config.yaml
n_layer: 10
n_kv_head: 1
positions: "rope"
qk_norm: true
tie_embeddings: false
Each number is 128 + 32 x the weight over its row's rms, rounded and kept within 0 to 255. Layers, rows and columns count from 0. Numbers have three digits each. The size before them is the row's rms in percent of the matrix's.

# up: layer 5 MLP up, 768x256, rms 0.0551, rows 573-625, columns 128-255
# down: layer 5 MLP down (transposed), 768x256, rms 0.0304, rows 573-624, columns 128-255
up573 060:123127157152121128148120114167128120145137182124116137190207166155127053062122139146137137118083098123193148130114130107123118125140137180138193092095145102122102176137170216189112073116171160146141073081112130090181126125106136087152127141190149102071120136108047128156176112141108162074123154148144151116117118091108113124103102132141088129145103141108113085150099081152100189140154
down573 061:090111115104117158123118152149154152076138120147119144137119120135159135061152152101136136206141157092055159114089122147108120120114142139118133136101163193127165131114082139112133132145155086127150077114138163130146158118148108141145169134094119119211114062217160113078081132130172105138086086075093103098132120203133101145145123100167126119111149023153100125107123176086177111038125
up574 058:144126060115105149122123147104202226125096088136093156158078104140083085112133098071088098135100128132130086159117101146141114090052072164154125095156107032153161102096132117085095063164180119113149135133138145155107143185169164114106149050095117137107201146078157081116073156174126170131117140154130139171108154135142148130132172162132163126184119120116142117161126117111147106076114
down574 061:135120126121163171192123132130139136116184127154066122086109131132108195110099133151107171098140135126115133128145167094129121134158097131059088104136114201133073098151138175138114151120149062145145151138113145145117121136119149091105100131128123193160129136114246169115168123100090137132133079154142154130049120078106083154098111129169161100141094076089106112137100080162087127118139
up575 051:107136132216096125150135118153103131241134152130076134178154130150064073091126131166129137154123096132131102141102128115137124129105110128139135091107104105108127165139131161172097135064145151152145100098124124140151165151153155095138127139132155157119115142118072144163164128143099107112133171113135162086103109118096138141079111092169046146137123136093134097158115096142114157145137
down575 052:074123123091107154071152170156139181115098108152089152153107166108184142130154110123116193192155141112111182094126118142121114103158125119091137154111157200092141106134088146101163103147130117128124055136063152118124143120132136099113163100103122145160145066194153132125063131131160119152126075088126129165108119161149100163168101101190151118105120033173103121084142148123114119047139
up576 048:126140143094177106112163120124144163154147157145116109123094134128154119135113128119150125145173140124098153138112160145092125159108099048069085152135039117170094117134149086109124170102129132162124135141134131123172161107080180225127154159099174110118116192105159058088095128139176150157148099066109092070152096154097111093164124072118187116041229146129113155101089130117121145115130
down576 051:106156197150063114109185094114133143109174149087091054152179120127139079170122144084179066124123097147120138101142160185163102092068136068128154122068218083160070173086131066086061132101108139102158118128159103087171140140117122082126138141160076115116142137159153114118111107114119187098149119123144152129166100095122190103128111177114116154185115140114161091140120145135095090114121
up577 040:140118145071117133120066143128092205081122101107094126096100139125094076167119129100072120131114148143074058168147082156143124145119077020114120098139086065140208179149134108115098098136209148073149143109164164080126140155138195121109135133111155129144141091078103129113095134130133148172107166160134117130128118097103125113119142113111053122141139111100103146139080105140154093166169
down577 035:178188125156129096135187158096198114116143095181109083094095115142082203148162131119132150110085111101100178073165146151134077151137112091092173071096154166167127111099115134074096135148144137167086077144111150148102084118107143123077176121130134103121162182121196210139112115124071155187126104123096158167120126146098096174126156162111164136103090124095141117174092093075088107117160
up578 037:160118093137080117152132143107159039182130094121116112101165054173047161116142137137142125118115125121193233121145087066150132108129132128160169158102189058101185122126123103141115060165131142123139141116127173153116148128184145074102103090153135136150167120103099147090097136135116095121128115122114104144121149103102130091095112167165107153079139110140143111148145127131074082111109
down578 038:170123084139159133156090168122111114076108083149157159107099093158097190118148113148114147097150122055130053160125096081160110123177141142154142172145111149132168084163116112140127142154162100164119148156073150142088122175104168187135154113064137157129132183041031151135147139142099081166123126129106178121083141131141040137095154127107136117053147105102086173171094101095127161110165
up579 034:166129102065109101160095116122123107028121115163155139111156103131132138197139125133095133121116135148147056136135185135126130076133115100108148110133156144118089118173122109139094170140135094137063176147142148119088107117100172097117123099152086146128133146202086150156066121135137062111135168161133148110133106161128120102064140140127075109120000110099113082093121132169183134117118
down579 033:182117119159162082122162111150131110163101084183196116155128065156101153168165168139137123123093194103116125097121100160179090084115081132133159104090174110134138130129134084095078175146138175104093111172110113186049121116145113205137082105096133108134135155135169125158103105086136113198141129133129157125098114131136143152157148134093131131133139226129137175158185139133079152158151
up580 049:128148081152097127107154160129175168139103113112119124153151097123131136124114124056143114157149109142165111080122128103113134094023103219168082136114097100118125086095111100041123117137111126126098137159132098251094116123158093125114113091132128162131134172142224083099089153129153119146087082114109168146141153159126129160131156134086221138166173137129156163171130151073141127071126
down580 039:067108127156149115148118079122146171157116147154118153163170147118094170139104143150119151070094142141078128179145144097145140102131086072160134123176141150143120088192139128169089151102120123101143161125140145070105093141158153099119099141180138186105144097123179129108182105113128117103093122150140148087153112095144063118067131157137057140140085013127125112154127067190109144157124
up581 054:159122177121132128110151106127182143161153142145179147167128113112120127106118133182161159172152138130110195096095112118095124096082150173127107132143115124184098137092167113165140192102134192124148118149128118134103085180120117129173155191149177080149119169064106082144147114141148170134142172101155149130140094075087148135143101085128212123120114146180131143110117155101122149112177
down581 055:120131090101097153072139130170086114121133165107116079147188103102116139144169115087144133135166127142098141168136191156138164099154166130130156136109157167084118155132088136033100149150157132081110126134111134117194188124132149096109114058137116147139115080201103137135074113125116164115147099158171088115133119110136179096094098133107111066132127028164120120107087131177145088088114
up582 058:140135113132120181122176110103202170154160127146152140144092047121081158114126143134149140139140114148136191075101128120108127132058132108152106151144127095180200144088119093094137130111136156076132123154142116192107108152140164116134134151127141133155120185050179080096099117142153150162130160112154147155132118099087171126151082088127178136146137144178166127115105233102110130118133
down582 059:092128104066114167088164142132112112148096168134089108109175116138112187148111138122133128125186132150057119167122178105109191101186182152124140089134147163081067140143129130111064156130125143090138164132109152071118138105124182067077072107159112203109168128153128090158100120094090145117126103124127109084104101114167160115092110100104116143127102035118117096134124082219114119100114
up583 050:119160110190135152130133179099157064165104094112090103088237112113075170134121132091123106147157102128148176114107116174148115098147082157121082093108129121072152127124111085124107123075133148119138126095108148148169169091100082096140102114042086169164169138150165115074095139143143118190103126114108115190138123145141110205097124132120102143129172117145107124255101103112128117125102
down583 046:109142123133100176161101102122109189067120124183126137124099098148173161152090099194116110099122153090121132112167139169096089097120115089102090192146124100134159090223152167132148107165125136131167123126119119121108085084062138173116123091177151160081160140097106096098131168136135119126131107136106174116152099152117125133042089108105156140081057183104166123136095109065173135093122
up584 050:120111156110100089132117071167132146178150187159137128144132152178142088138139133183122121101095140120115109133130121125138116144112144200137170144130109106154034184155143157199123116143133125165162114094127128082124114126133192125154089154223093080049167123077044145174130104130107156088162185143139134110125119137157097170127109160132067126116167133094145041099123112191163168198203
down584 051:158102104085158097094153206184122100102096098090189165098110116141139106094127148104131159211167165111090096110064113103126148082112177149124137128106127184145137124070117093107112136081163084155082142126113105175156185123129129142161152164060134126214092108179103129134126106083152129174077119113116139149095145182138126134198174097125139102117179033152078100126181149100141141105134
up585 243:111167122152073101121049196103110141141090160131068106135095178119125164123114166141136201100148212180157176159062100135124110145133166163135118150134129141132154071122102116074187177067152134143124150138107173152111078137117155142161088176126110187099129177145097092089146154129053121136077128152182141098106169130151187117151170192130134103095108120123158111119130152155096126122111
down585 240:137117087153200114120119111124132141133118109164167155112091100126136096133091127143129128185055111104073112117176157089141116085123096064152170126180120136106071197116129150121091121186111138134111179095158150150148138102182159139145100153103130095164153135126161103102132124136142150090202133104137204132113084142078085096099095110111152115126136134125099201090139139095153093133139
up586 044:171124137135109087168106126119130040135149143094094108109164056152144166099135165172139131089070119124173239092138177132128132113137151138157216175109183097103136136132118138142121084177104161118158118089109183107129114100119094095115097138155063097112148087092106167106144122130113134100144112115104138159133131146129118115131117171112064134123070120142110100083197104138153129199109
down586 045:134120110128127136166059130135168108079107107117187142082092110148148149103096170135119069125123093076089051117129117097122108108197137164154141184134090097155185063131118117145115151128133101137156175114162146118125139154109147193140149189097115133146119196107044095115153120137122071180115138103080162065146104175122083120111170076134126158091180066119105140171110131041165168112133
up587 062:148133116101157145134140143109200182098119130145131160175065084120145100099111133086155151136102123146121097091134125109122128153086147182179135155171109120171148097062090150058163145193091094103152137164133102171103137140157156159121143102137075112127099125093200095113109139132114157107126131118129172160128129096130141102179154121108200112132147147144178162106125147111129153068132
down587 068:091096139088162146151090123105177102192148184132110106118191156112102131142096188140100094149118090169146085154118146053134141151156105158150151082142110121123104146096110139168069145088084112082159164109145178049122132138130166069125088177164079167158143082107122141159179094126104125120171132126139115099106122119105143084104144132176076136135183066154119105142132113205118126157083
up588 050:100132150111122129114165088119174111167189120125193135190093111103131135090114148171137136128073151141122133132112126108127147122111169171175187127112139133199162163075135136134140127107108175103156080118136057152091082172119087121209126163164131081093127150076126092140148120122121180119143154127143147171136122115132135163117089139107176142129088143192150113123115196148164152159131
down588 052:118081074070126151089194149135085104095073226089104088093197153144143094102179113110120168173194173155114067169086170136086228104129187150101141132103136167108099142158148157068080146117142130104109139129140145111179146124123126100094109089152096172131110078207133115147138081115150119093089143150152091116125070189119179095133093095081120102094146036138112126116131134157118117094130
up589 054:147103175120139158080171114139116104153138146149136136110131125087121160165129138091160158177189115128130113064096167120101132131106129106089037147129142161131120104136135106096158170081117119141111135177132092134107114111103137135146154138131155183181039204188183116160119109128155098172162122101124106105123115128075139123126098062155147130144126125134148155076084201093128127162119
down589 059:099182147167087134092142112104117131170093122107084103162183111105107133182153097119128115114098132172141130150091155185143140136101107105150128102154164055117050161149120104117101121154136151078154099106084086101148122124150093102163155106167113156065162115149107078135095146122107147125154150139169126100161112057152186133149090163099137122156110184092135093146167128181126130143106
up590 047:069130079136048179087131171110161172103121118120111131142163085132098141134150122097113107144131132116135162128110075164150132147045134196139118102138123048153193151069142053094112074120144121128158095156133110161165083154138107122134160128102154112121172162068102075092155133141167177168119125138168144169132151170182154163134103137161237110109134122152146125183067172100144099102104
down590 040:139093091115157172162148155120133105113058132138050110085119134157073190167134092128122227124215152125129107159151187113127175143133152123132085140134116244130074127185130113123117140136154062149137156141126155131186152136180147109089151088117158179117142112103138122129207122092162165122080108125136141120087131154180090111077075128094139090127093148113136097135069061121123097094131
up591 057:095130116140123134128124158139132185104107081125112126121149084127147145144109097055148135114200127111107106104126130132120127132074128112136071157150116112129157081095112083040144133153099094161117174182153103193120126107156177138121140066115118180143103155156227085112144159117160095141134077113111120129137146120122150195148163114098169120160210143112175143134106182079098099074132
down591 060:135136141146156117149104049122146081136168130132090136168188172096063120169103109139109141065069087146193097147127149134145115119128092108121119128154125093182107117150133113173119115116112147051172143131134127080114144175136134046138112152145127141065139103078123131148209121099097133134188088122140185116122103069096135098111117184166133127150124068156137116136151124179072147182102
up592 043:153119118154140093132091167149134166108093083112119125096116123139138146120125094118088110110155133120156145143149131137125126066152090158135125149146155160116116101159164131142082106152172129146107175138115128158158140108133186120113104083145086134101171073180140138145144151158109049071093048171125181134119150160148119149128168148121056123142132129082107131133162085113154097073149
down592 042:143139135155147120136116103158135139079193091149137125154090142116118105084082144179074122045075118058120182148204114134132114117117063094121129160119108117162181065125133152140163146111112108120149102162140098156061123167098111171125102172136145129155113172082154158090159112141106106119142078177135174128053127125141036141153142117120173100144103147116115156131075140122097163195149
up593 047:158130107136077125151130113128168080157151159110107118160152064168086145111129147129187144152077109134169136099116123061113156137080173131204177106089175067114170178074106140092112064120103157097025120118116141127140124127126070085126123172161163102109153141115122124133148123114127139117125171105103165153133138086155164091115115136101141106179127128160168122138125122163127139224131
down593 043:114105087064140144102121162154155124148070170132104136086134112148195229139155120131121141188157165167080074130105118074134177140137156163162151149161076187112108128141129143111049117148100068114108189128131161104145120169146157147110149141171108172161123094134096083132202120136139091141114140129094149105142110199134082119099114105149095143061133056173119149139093075134163132071137
up594 037:080084171102152077143123162140101172161112178126128155111134157155129119119129140153120150121119126123181152101112146147114132087106130069095153098148137165090064158161163095150084150115137132156169144106114158072162158111127072143069113146098149090132139091138081192098142103144133099131117090107164101137103117114160123047174133083092077093098024128037096144110062135155137163133123
down594 039:086174152118165095089130173143180201148098079111096136114090059147139153137167141143160126177092175099106174118138117169159123136104104126159138120162140149094069129078141113109099143130096121168139111140130124200094156111187067168116135174179143093142117142147147131074070124127139157172119085144116149103113186152147082152138144122087123141095107193124120103139086133089142112070119
up595 038:129152154183126108097148094125134080176159107142105113094196081140096172120138177113168131169142096114209244132095187095123107131119184147131073165125141100123156115121090132083142122122104161146135098129094142122110124102149200086172130194084099165153130147109138088155099142095129086140142168082100115167104109131115129154103094060110075149165228120117143116165116105141159091148148
down595 036:174136122146051170136114086151107153124153111150134143156180134105223133163141094167151130111172149127137064080093127085133151142151146093183155138175067090125130108131110130131106118136081123057124106079114116082128140093093135110135112133130120160128152148105104104139149147155033137123186120103113176097174082160109121117118102140133134136142121115145100125151098139155142146174137
up596 035:098145035182038164151181120105104063124147070121198125127176072130075174099157123142074135130141123113117136164096175115164188103157148132133131143121131149144176115120107142108145092128107105142167087104076097119170105175160090152177118152125176131172142114091108115111124117113116122094126076136139132111116125178113137154113098168144180152111135126133154080115116130127179120129120
down596 036:090110085117150170142176103162088116091057154097118159124111164123115140110139091141143233085187175044117095149110158089102154139172194153152093185187085214100115126188133143146192128118134125117116149124147125127126165156155162159099125069118138132112114086113134144159164165106122142087073092145133126150103129148132052154112059149161138139116113183149114130085132120127176130095110
up597 046:135101121150122140152131104111190108145161097124183105147189105136118201083109125146132139107129155094131176117112108093120134135114141076149151068110151094176063095109170129115143073126149183110190112160128120163122073126131080175165113147127169058079173155121152110121095128160158141131120082143166160083140138061122133155156102136127167117104102136150125056110134169139132122184147
down597 048:143105096159142138151157088125083100093139135070105140092115114133103146069167110129137150054164146102082060131139160129144195163106179121104104120130124160133101094179179090113128158089185130106131192107137117128169185182133101113086126115089168219062047098133127132146153126135140157056108112160161127123099124128097157127120097115090134129120114151126084141121105114108111084132136
up598 041:112137097040158148108114149109175183078121142109096140117028133145131148120131133129110119124101158114084166104126112135109120168080124076122145160167119114207155150110137106064115122190146107118120110139125114089072084114127173189084154131129155065106175151082164071087103142139183174112140162110146066148147150126125148079175134115106224106196165133147150143106108161125164135053153
down598 042:139104156098139091138150089084144088127161133094082060101170078121092168176149154112167128093159099154144137130153152086111168151137118112186137119080146145169103175083175059148055175115142095139092128124160141127175102157137163067125126161165091168162107151125184123118161144147096159101135163142086108097152129100129112116049145154109123178200109077106153112153090118197136089132116
up599 187:090118133136139053122103123054120100106085127117121110097147101153123111117045120116163144111115160173168149089096123136144072158082155153061138094167130165138114156140115119134179136131107144051103148143144168113098127153118121068147147103153134141137142127146167072108109125143136126022122132100190133125084162124186174131189124116077109149150147081133167146133170135173111098119192
down599 249:097122138134106042139119113065160133130081105101112092095139079150139129139048113134153123081128157188164154103103117136113105127078138152069134110162122162126104149100117134119190111133120148038136145155119143137095167116104130101111120141116138165126102114121145109138130110144148132042124110099134134141096161133172170143140117137107133179173134041115134129153171121168132122120180
up600 052:178104154141163140115099150139089183101095136106094137102166143127157110143104102104098109132173117127094104106135170150142125082122076117116080098128104213098097111181141136166099147112191120146135160138135143111174202110182179144087077072099089159144080106186154164108103117133113056112085091175126115073124137154115131151102159112138038128128169135073125154107155146145120142036128
down600 053:089207162194128070130143118130197154136163072158125139171128140113093130117116165133118149122056117085102208128174127188146111130124043089121150101148181095136142096124129142109171111129124181178136044153100095136040070154115117133120127146167157104120141166130166164105052141132144154109104074151122131144135141075158059183144135111160112152111111074115128105133165153131097120129122
up601 049:183127118107099113123149077173085081203167145138170137150085118142117124134111151163159155128116110145185138111117198082111126129093132036122121105071107142118093144152119153107141143085114111132132136132147106094098135068088124123147123153159160138140087198167174138134195121143156107131143158128117072105122123171099119082123093083135112138126094125122109122093109128120137146253113
down601 046:113149101169098107084185104115106157126130145073091089138167173152185107101154141125140090165159144171129136144109160178154072118131101101165152099108127114098091157129148100145071151153129159085166149128071122116111128097166114122119145111123116124108156052187122120152079133124100120104075138124159129132149120150172166159171093148128131181150128137114111142119132122148111122081130
up602 045:098127186171111115162111149137153101227138158115054111192109119171143124089122133151162140099093112111187193081143122133115138122094158118155186134129142086114125161100123132128166094125113182115175132137140124182164137096088113136096104155168215121100127138098129136061191124107128168123122138071121133132152146054128132168147123115087154125064178171147154169168147090117169163230105
down602 041:079103131094139118129076132154177125103116152109086179094135146138164127117147183085115082190132103160137096106158134136145175112184142134125146203131128127133126066150145120138177092100160116158177171139155160116126152166155120090125143156131109135141082121110032059124154118095144168109119105124154149115159135197153095073065143143143084145108150000165123128082156157060186129079123
up603 050:138165067129071146112188151096206079135142092143143139166149061113061170093134145114095135171103126144195140093115104118137137123096115216165110146112145073141205094082107109093143112130061109128109111120119121152128155169171097098168174132155167145141184168063151086120135152158139110135131132114135151182126122198129136093118119147141193154153121100164146112191065144095134134127102
down603 046:102097123085127177147115124120085163096093174156146109125162142151164159156133123181120157085187156111136104194134158086118140163135170131189095169132065146087115137195139176124108175161134092117126170104103148107150129070141134140116108067148128201135164112094074109141177152132096107061070160188137132096125110145158128101092081109116109109131102123133098142158124067173161159116102
up604 048:128098165140143093144054092137126165103137163144108100145123102179160074119122126185133126093106138109132105146170129098119140161122122160148166164147121124167052165149161184145120119143156149116128162140099164108133085113112191136110074147172132129061118123135124160163154128152113142074142155170120149077130152130106145157145127145127055135170121151106145107055129089129174140128158
down604 049:122100091135155068100106147143147062135136122141148139122129114121135092064119193090114140158128078106109151105156114092130197106156112135090171146100169129161163058085116120150147125065172112134138137127128148130122129220133140060149149168079120162183122122135079148111119109107158145181156135101127132122080156154133124117180192143134165131157163000162099118100104178111102151147145
up605 217:105135170132136126071080164095098153182163060144179111039110166164127129171127143194143150116201131140132132114153141108134117110136114143157137138133177141181107135068110116106096179088106129111152051112131127123142220119074070116147084133104112111080104127113131132161136067124073155170128136172147167109113185119111130175110072122097124133116101110167127104147163139097128186124152
down605 239:105112136119163137113170118173133100132143106162161132161095113118096090132154120121150152137116107115094138167137125111152211189089117088135106113129098093114101182140151142127102124156078198086099118116121089080132079158165164108118104120143139120134108090176106146114071184066149105085158148094111111141106097165148144138163200097202100095147153094086114099101163164095112050134141
up606 048:084132096158064132143174133124105105042145093126121140143155103157179145141116148125163123127117116129184144130143157117139117141078169159166149124105150125117153102071056096054127069162087107153138150149131126244134128088085128088087097063110103177097103133131166101083084140092108147144138101099115147145151162125204178140109113133133134143136113143146159125190158141100198120130062
down606 051:135118111111183128148096137125144098142080165159120143163174197185114105188081125169088148175163159139134090138089143108153114113159092123137130148169077136155133089162142103174129114094110164104179202109148176062091141151161143102101107155101129122077155133056062105181184117063134111224146156120137150140180088187148131097102112113148122147100179065149138132152164124101106152130086
up607 051:133159164086198136104099150158189118123117149147107157147081163122165085117137112109123159118127137148084071083124123116109125121174162186098108193172133171174075128092135129132174178163038091148103137145166112119142121098178145147130218142097152073134114118168165118123106126099137101115150150102091112165132109141137110101151171133108187102142112130099173171113110082121145174111173
down607 057:085117143059131142118093113145118117162156185102165074149191098090139105147143150130114080173130107210177150151123133120105123116086111134150139136100130051144146216067119136103091115144125132081125123108160129159159126094107118110158130138141076087169121125121086079118162131141098135107180135119120071153179129099099176096107149152173090135160163093167147104118165140149134132149117
up608 042:078097113193096150122155105130062176077160082090098138127181120150125114146135128156085102134129142137106130214108146180139130136055099104126128089107103097149189158135130096139073103097163127140180097120147100199123116122177129106119104148120141157117104152137115106055091141137142136160127160142158189113142137110121145132096094102149082138115123138152123162150123206143100131130073
down608 044:106137119171139113126239121134129118099108123140065077123125174202074132160142115113110187148169140124091157101132172188099189109164143122083135153070138185130113096171158126090109136128148163118119049150107132131078113119142130099103146112145119138079166135156169140181084140095154147122081115129135119168163116169145069134129080112081132162119110067131151137112130123108102126073138
up609 048:193132106139190155146159149125225171185128076133127137148119060130136168126119105080155148134186123130097167108114122121117143087104116117153032155170120159150121115099147120090149178119108128092104161166125122210108095098155189180123124120136107137158098160146245102147138140153143112125115170134149149139139138122125161204153146130102163117121155155107186118133126162103109131119172
down609 053:087124129086144123105146100146103067118185184128072131127194131078127155135083148147136127074113134150102122167171165126108188110111114158104135081162139120137070153104173150130102141120113139057166137124129149070096141143117184076073073105194122167080102094120144099166153126092110165073170073152178118114131110091142146121091111145146125139119112019141142112092135101197122109133092
up610 042:181120152158129102159125142189164119034132189128162152153000098139185112109109101192152181104132135140150111082137162086101130107091161173127167123124131153160060089159160150136137162112030120196143113175117101169095062123123107154120115135185150104097099146135144148136147140106155100069126099123153155142133126076102108108125134110134125121032132147114149132050155108104122160124083
down610 037:069098173176156103077111088144145123169145127098118159144156112161142080058086171100095081124114100110174073180111135122181168109116167160136097149113139146148112162123122143111088176066126176095198087169158107141108170094142049128176109157104084149161131088134102128125112102048184126065124085138166108118122155122153108119166127167118070062128161056184116138107196154179111153166108
up611 047:115171104123171173099177122129186190170125094137191140129136104111122140141118114094160165135163141136110137128106118155121138126107138131095094163158104120166160123081134102075168171119075093141097136141160084193154087135101126172121176141125124131160131181154173046111104129127182172139126108100146110157137104091131123146186145114126255118100119131146163138153111162091113157118156
down611 049:117114129082141164112176115108100067162142194098086079086186125103080121145076120148137112117142164174128077160130172138122092122086164112127108139126164126116073193123144116113073153145124155085154185135160147113178151130137146088118083102189105167105126075132146145142189120132102162109179103136131107110132108093151217115069110152133106124133133146135139121094111115175119120136111
up612 041:084137125187077127131117134112084047127145124123115119162144096174129085166123138113117126105108104108159112118140178117154117085142120083125156148112118124104146119113102104065126110130118148121162174135163106171131181067078088126138138132096082120136114102126136102102160118105109151135141047131125097102132141134163134209115130137129113139100125145127086157161169009111151154188060
down612 041:132157070149161123115139105139130131052111173136077080171137176154113090148147143098131092206168086143162143075131140154151065107152075125094152156110122069134153118101110102128145085129132176149203181105116162093132129153153152106110170171107120074098135132129072168149108134120047173147135151139144166174133091195100105122088117120154146150112158054127131094097128115127085107096149
up613 040:102153158120099075147130098165099111144122125166121071134204092160129133138113132127154126102159129121114133117148179094116149145130128190105121176137130092118080095160115128139159167151093109141034169156109148054105120119115179121150113096226116161107128111171142108205136128117113086098148121116094101069107129177081102255124147137157074156194240129132154101068194120132126103100150
down613 041:176124122120101137131084112142102100127144119126211156169142121120145086111055136135136088088108140095132115094131093072136168106113112133127122129167136060155184074121094115179154127100129117103111183144116099125133141191079113147194119184085126115129121139124103120131170097142085106129169109115118158101109105101126138123173179154153135103148137051142096127117191134146118168217147
up614 046:120140113141059132135157056124132082201160146158173109112155102122073126129135166133165113174086135123192177136117123108128094150078152236170132136088143093140143132124128155080136110107159154145163083135098112082108117098089101106170098172138058104107169183092117092154122123154125143122153126121134184160104127083145125106103084086173117153185126126152111103116145126112130135177117
down614 045:192103075138123182124146133123069136109076128120128105118135103163182129110124090177102136170231183113088069127109147123147178150174148102196136158101100164107127123140118086140125128113138097106117164119088126083178107122105116185117158139087091207158161092156129148164134137163119109136148189126146162141098096196137124127117126117063156122139121131107068116140092106165157140120146
up615 040:120136100105167143107114164112141152053100092080142112061126135090096174134116122125119095148126151141133186133163101164136144071165103128135160144119126119138123122148144105062100150138152134074035163134104129164070115160150111116098129081089157131140146103155177110108107157167141137133082124185141175117120168156106142098152158119148139160133106107132083179120103171075178076009077
down615 041:099152162174150106175165119055106107132156113128158098132105098165067146126067135159118093003126089114136192178187114126124184158144115080146129148124156109142126097158130127175163185133128160174130107171142117117111053176104121120117102131145116170090147156119159157128120118190133134120105177184109098103123174098145081118145170153074179129153082192085115120142096116196124146187141
up616 044:111133147100122101141099091168145192190145166161130123154131095152129066141127136145174121146098140121107157132132130097119084162061153184142176116120095073156111171122133166141096110129202169175118103100106146090101134150118199117148096110205057099044156197056096091175144151148134188117135152108120138124137129141127103190107114096114118130149176142181121106161134124156122140086135
down616 045:184094112082126110117137183171155121107150144129113111101133140142145087146173146092136155177174142123092100121100154109147153095125170095108193144098180202157160103094089126119082136129137081140099098137121141104186150163124143073153120124075106152225144083204123144109144100101191124171110130089113146135110129173116190091165143133105177092153162013175111121151114158157120103105137
up617 199:128095112164131058131103150111108126151138148082096106124118117151156080113124147156103127100139209142173126111026120080178079137118139149105163108171186164141120160108068086155217111069108145097133091169154111141136163122111114117101095149127134178117160128108187130127148070143098124101194129090170142100168179122154150134164097095120137163164128048086157127151149094115120118141143
down617 225:100138149147109113158131130138082140140164154139117109105132131114152103092255136147168178180150084124140137132108132124089126136147124114112175069127170146148094143123140136125128118112169109147129166165127106119118099135134118151139107138127135141108143141145160136141095141122145140130125156100140144089246102104132122105109140161149114106180144000144125137114123135131128105191120
up618 061:145169045159079161125168162126159123166112123086137127132142070116090153122124125058178135164140093146184151100128121125137162089067121139162099132100151098093236118101124089067138119071080136136126163148125082253119125137096106111128135088132186182156103162178174094081154133150145092121105091160134129151122147139109158104118138138133187140129127135107133140176122149067079122080093
down618 063:074103151136145182114142079113091130133073203140076115100172149120163176074081121171106146092125161147105146202164145154117121141126110094167105117143176128095095145186120157159161107150103149132203185175129167071092085142163157125099107102182148185085173086110135146140169144151154115077122131170128124108124103107187066147077108117135074163100090127118110130093154080165116165140139
up619 048:082135127145145163117158131158153215072110096118132165158100117089110132149118103110117152165152157142113092123110133137098104119034122160148085100149109081175157123093120115064095149096141100099152138162154092204070078193177157115126142091113086159150116163121170071121100145148160124145107111112171187104137114141125160103120137049134164116141144132145144149133115240099107141103112
down619 049:102146124140150132078176113142137117214133145162070082120144133153055177163153108137082158099154131178095132168152172132148154116176128107125105102132177166092069100147110139126117161123118165076118126166119120149098114107145103078097080113167112197134135094149177164153117090124141151148121092172134118139130144092145143108118088105115148076144128119168100119120097071229058122140093
up620 051:100093076136075147115122128121176165050115137102155147120083075161120126109135126152136108119103137123146165114135075107132116101032100176164168118141151099151142156108144115130087082149181156138184123130139124131073086160155138092092081082177059069106188114035063105097115136146145179096118091173153174162127167055143156118138123175160148112166083135102136127125134156135137132077093
down620 049:132116061089210118112134157136106093113101119140102110096110113159084162092128115146100238157166138088078139174160144062117175129174151131130125133100122222112120111141122113137133153113158117159096183151115172148133139180107165130107148138105164182186116118124153154136124127111158132139092132152104132104040143164150055142092160092102136130092118017102115122133088105140106129105150
up621 037:114160149173113128087135133158159131112114097109086138138105136110121156072129118137093116118116141124143127161115143146134122116132143229114132088122156114143099111088156134163115080121136168159171117154128107129163081157169115107140139098121238118085158137141122105097083164159138120106113189149147165160123129116131107155091122118111122129070117125128120114159141213116128127032117
down621 033:105087172174115173156123106102123183109174102128121093074143119141109142046158106158088146092164142084102127179173178146130182181149189105118053161078130124146124081172110137102188147109168130105119114122163073162144140082083041116112114099129137162123124176118127079106147134098145118024108106149124082136110104114136109088138111074103151110114096098140127127145130119084118163119134
up622 040:144135125203101095132155091135155122219175146151127142174130056148098085088139144149180125146085120131174135139108118113126130157092157134159166159110065109142118158119103143121130118104100139162215074132147134140161164116140161160137146189142143102070128123073117107137127136151108124108156088099134194143104109143132119179145108085143093142082103146096121124081119106137113142246130
down622 035:098111142153117122085158141145125153105117176126104117110152155165193088105131150119134143184202110120092099116102125086124140121163184106139150148088075164102097116093102139110094093099098115105143143123120112068119155095113114129075182141120093116170157100153109137181135099149095129127108144132163203148092073184133118075152117088174110113099118025166054101093133122133120157113144
up623 053:152164102180107167158144188126150117114104095083105109127161070112092144139112129050171133153165095138176156099138125132139136077091119134146095123125115116070233116096104087012129112087118141119107146150136120239105153101133088109105131101120113193170118144172217091090161153128143114136078113133117125118131163166129151186114150103101166143164156135115108175213135099061115105104057
down623 051:067142110163143152147128066131114138122124192150069127145140161112155162128095139164118143063129116134121157148178163151109107149150112075148129126176131108108129117183106176195181095164105167113173131124148167037073064128150149076087128105161132139079168093122161123133151131142102161063140120139171182127124096148133075130048121166133131162103075074119140104113129066184122148152127
up624 037:093131124116088116114131090148088042156149111103120145181175105135126187155114100154179169111164137113150147134136183137123161125131155129139165106108144090109111118107109113108157071123124079140038185152151114086124128096075045109092109138177245120141095170182196147097119134085121129147151115064089183141144147025127137127104115142119179135103081144162199111141127166120099132130133
down624 033:104141151155120061118116141138156095150133137115086159212155139121115159127118096117093105152141142162163066098127151192186138092157157148107101190169113102142095108146189088132141113108193148119177199125108114151118161169155115128173157097139106135112084120090022131162145116072108126199177099140161116191170155118134105117105103175159110114107171069145175145090153084102133133087130
up625 242:183134099102111134164108115150088155156149142177120115110109116093184111170112144080093139139114106110160128075112088143064152110068168106122125155163138142142083142127102148158104140137130182168108143124130058127150145161084102107148134151200161148106116133083172100062151137113151152156091157159252145148144121161154119140160165114097079159123108093118122110196125178141127155155123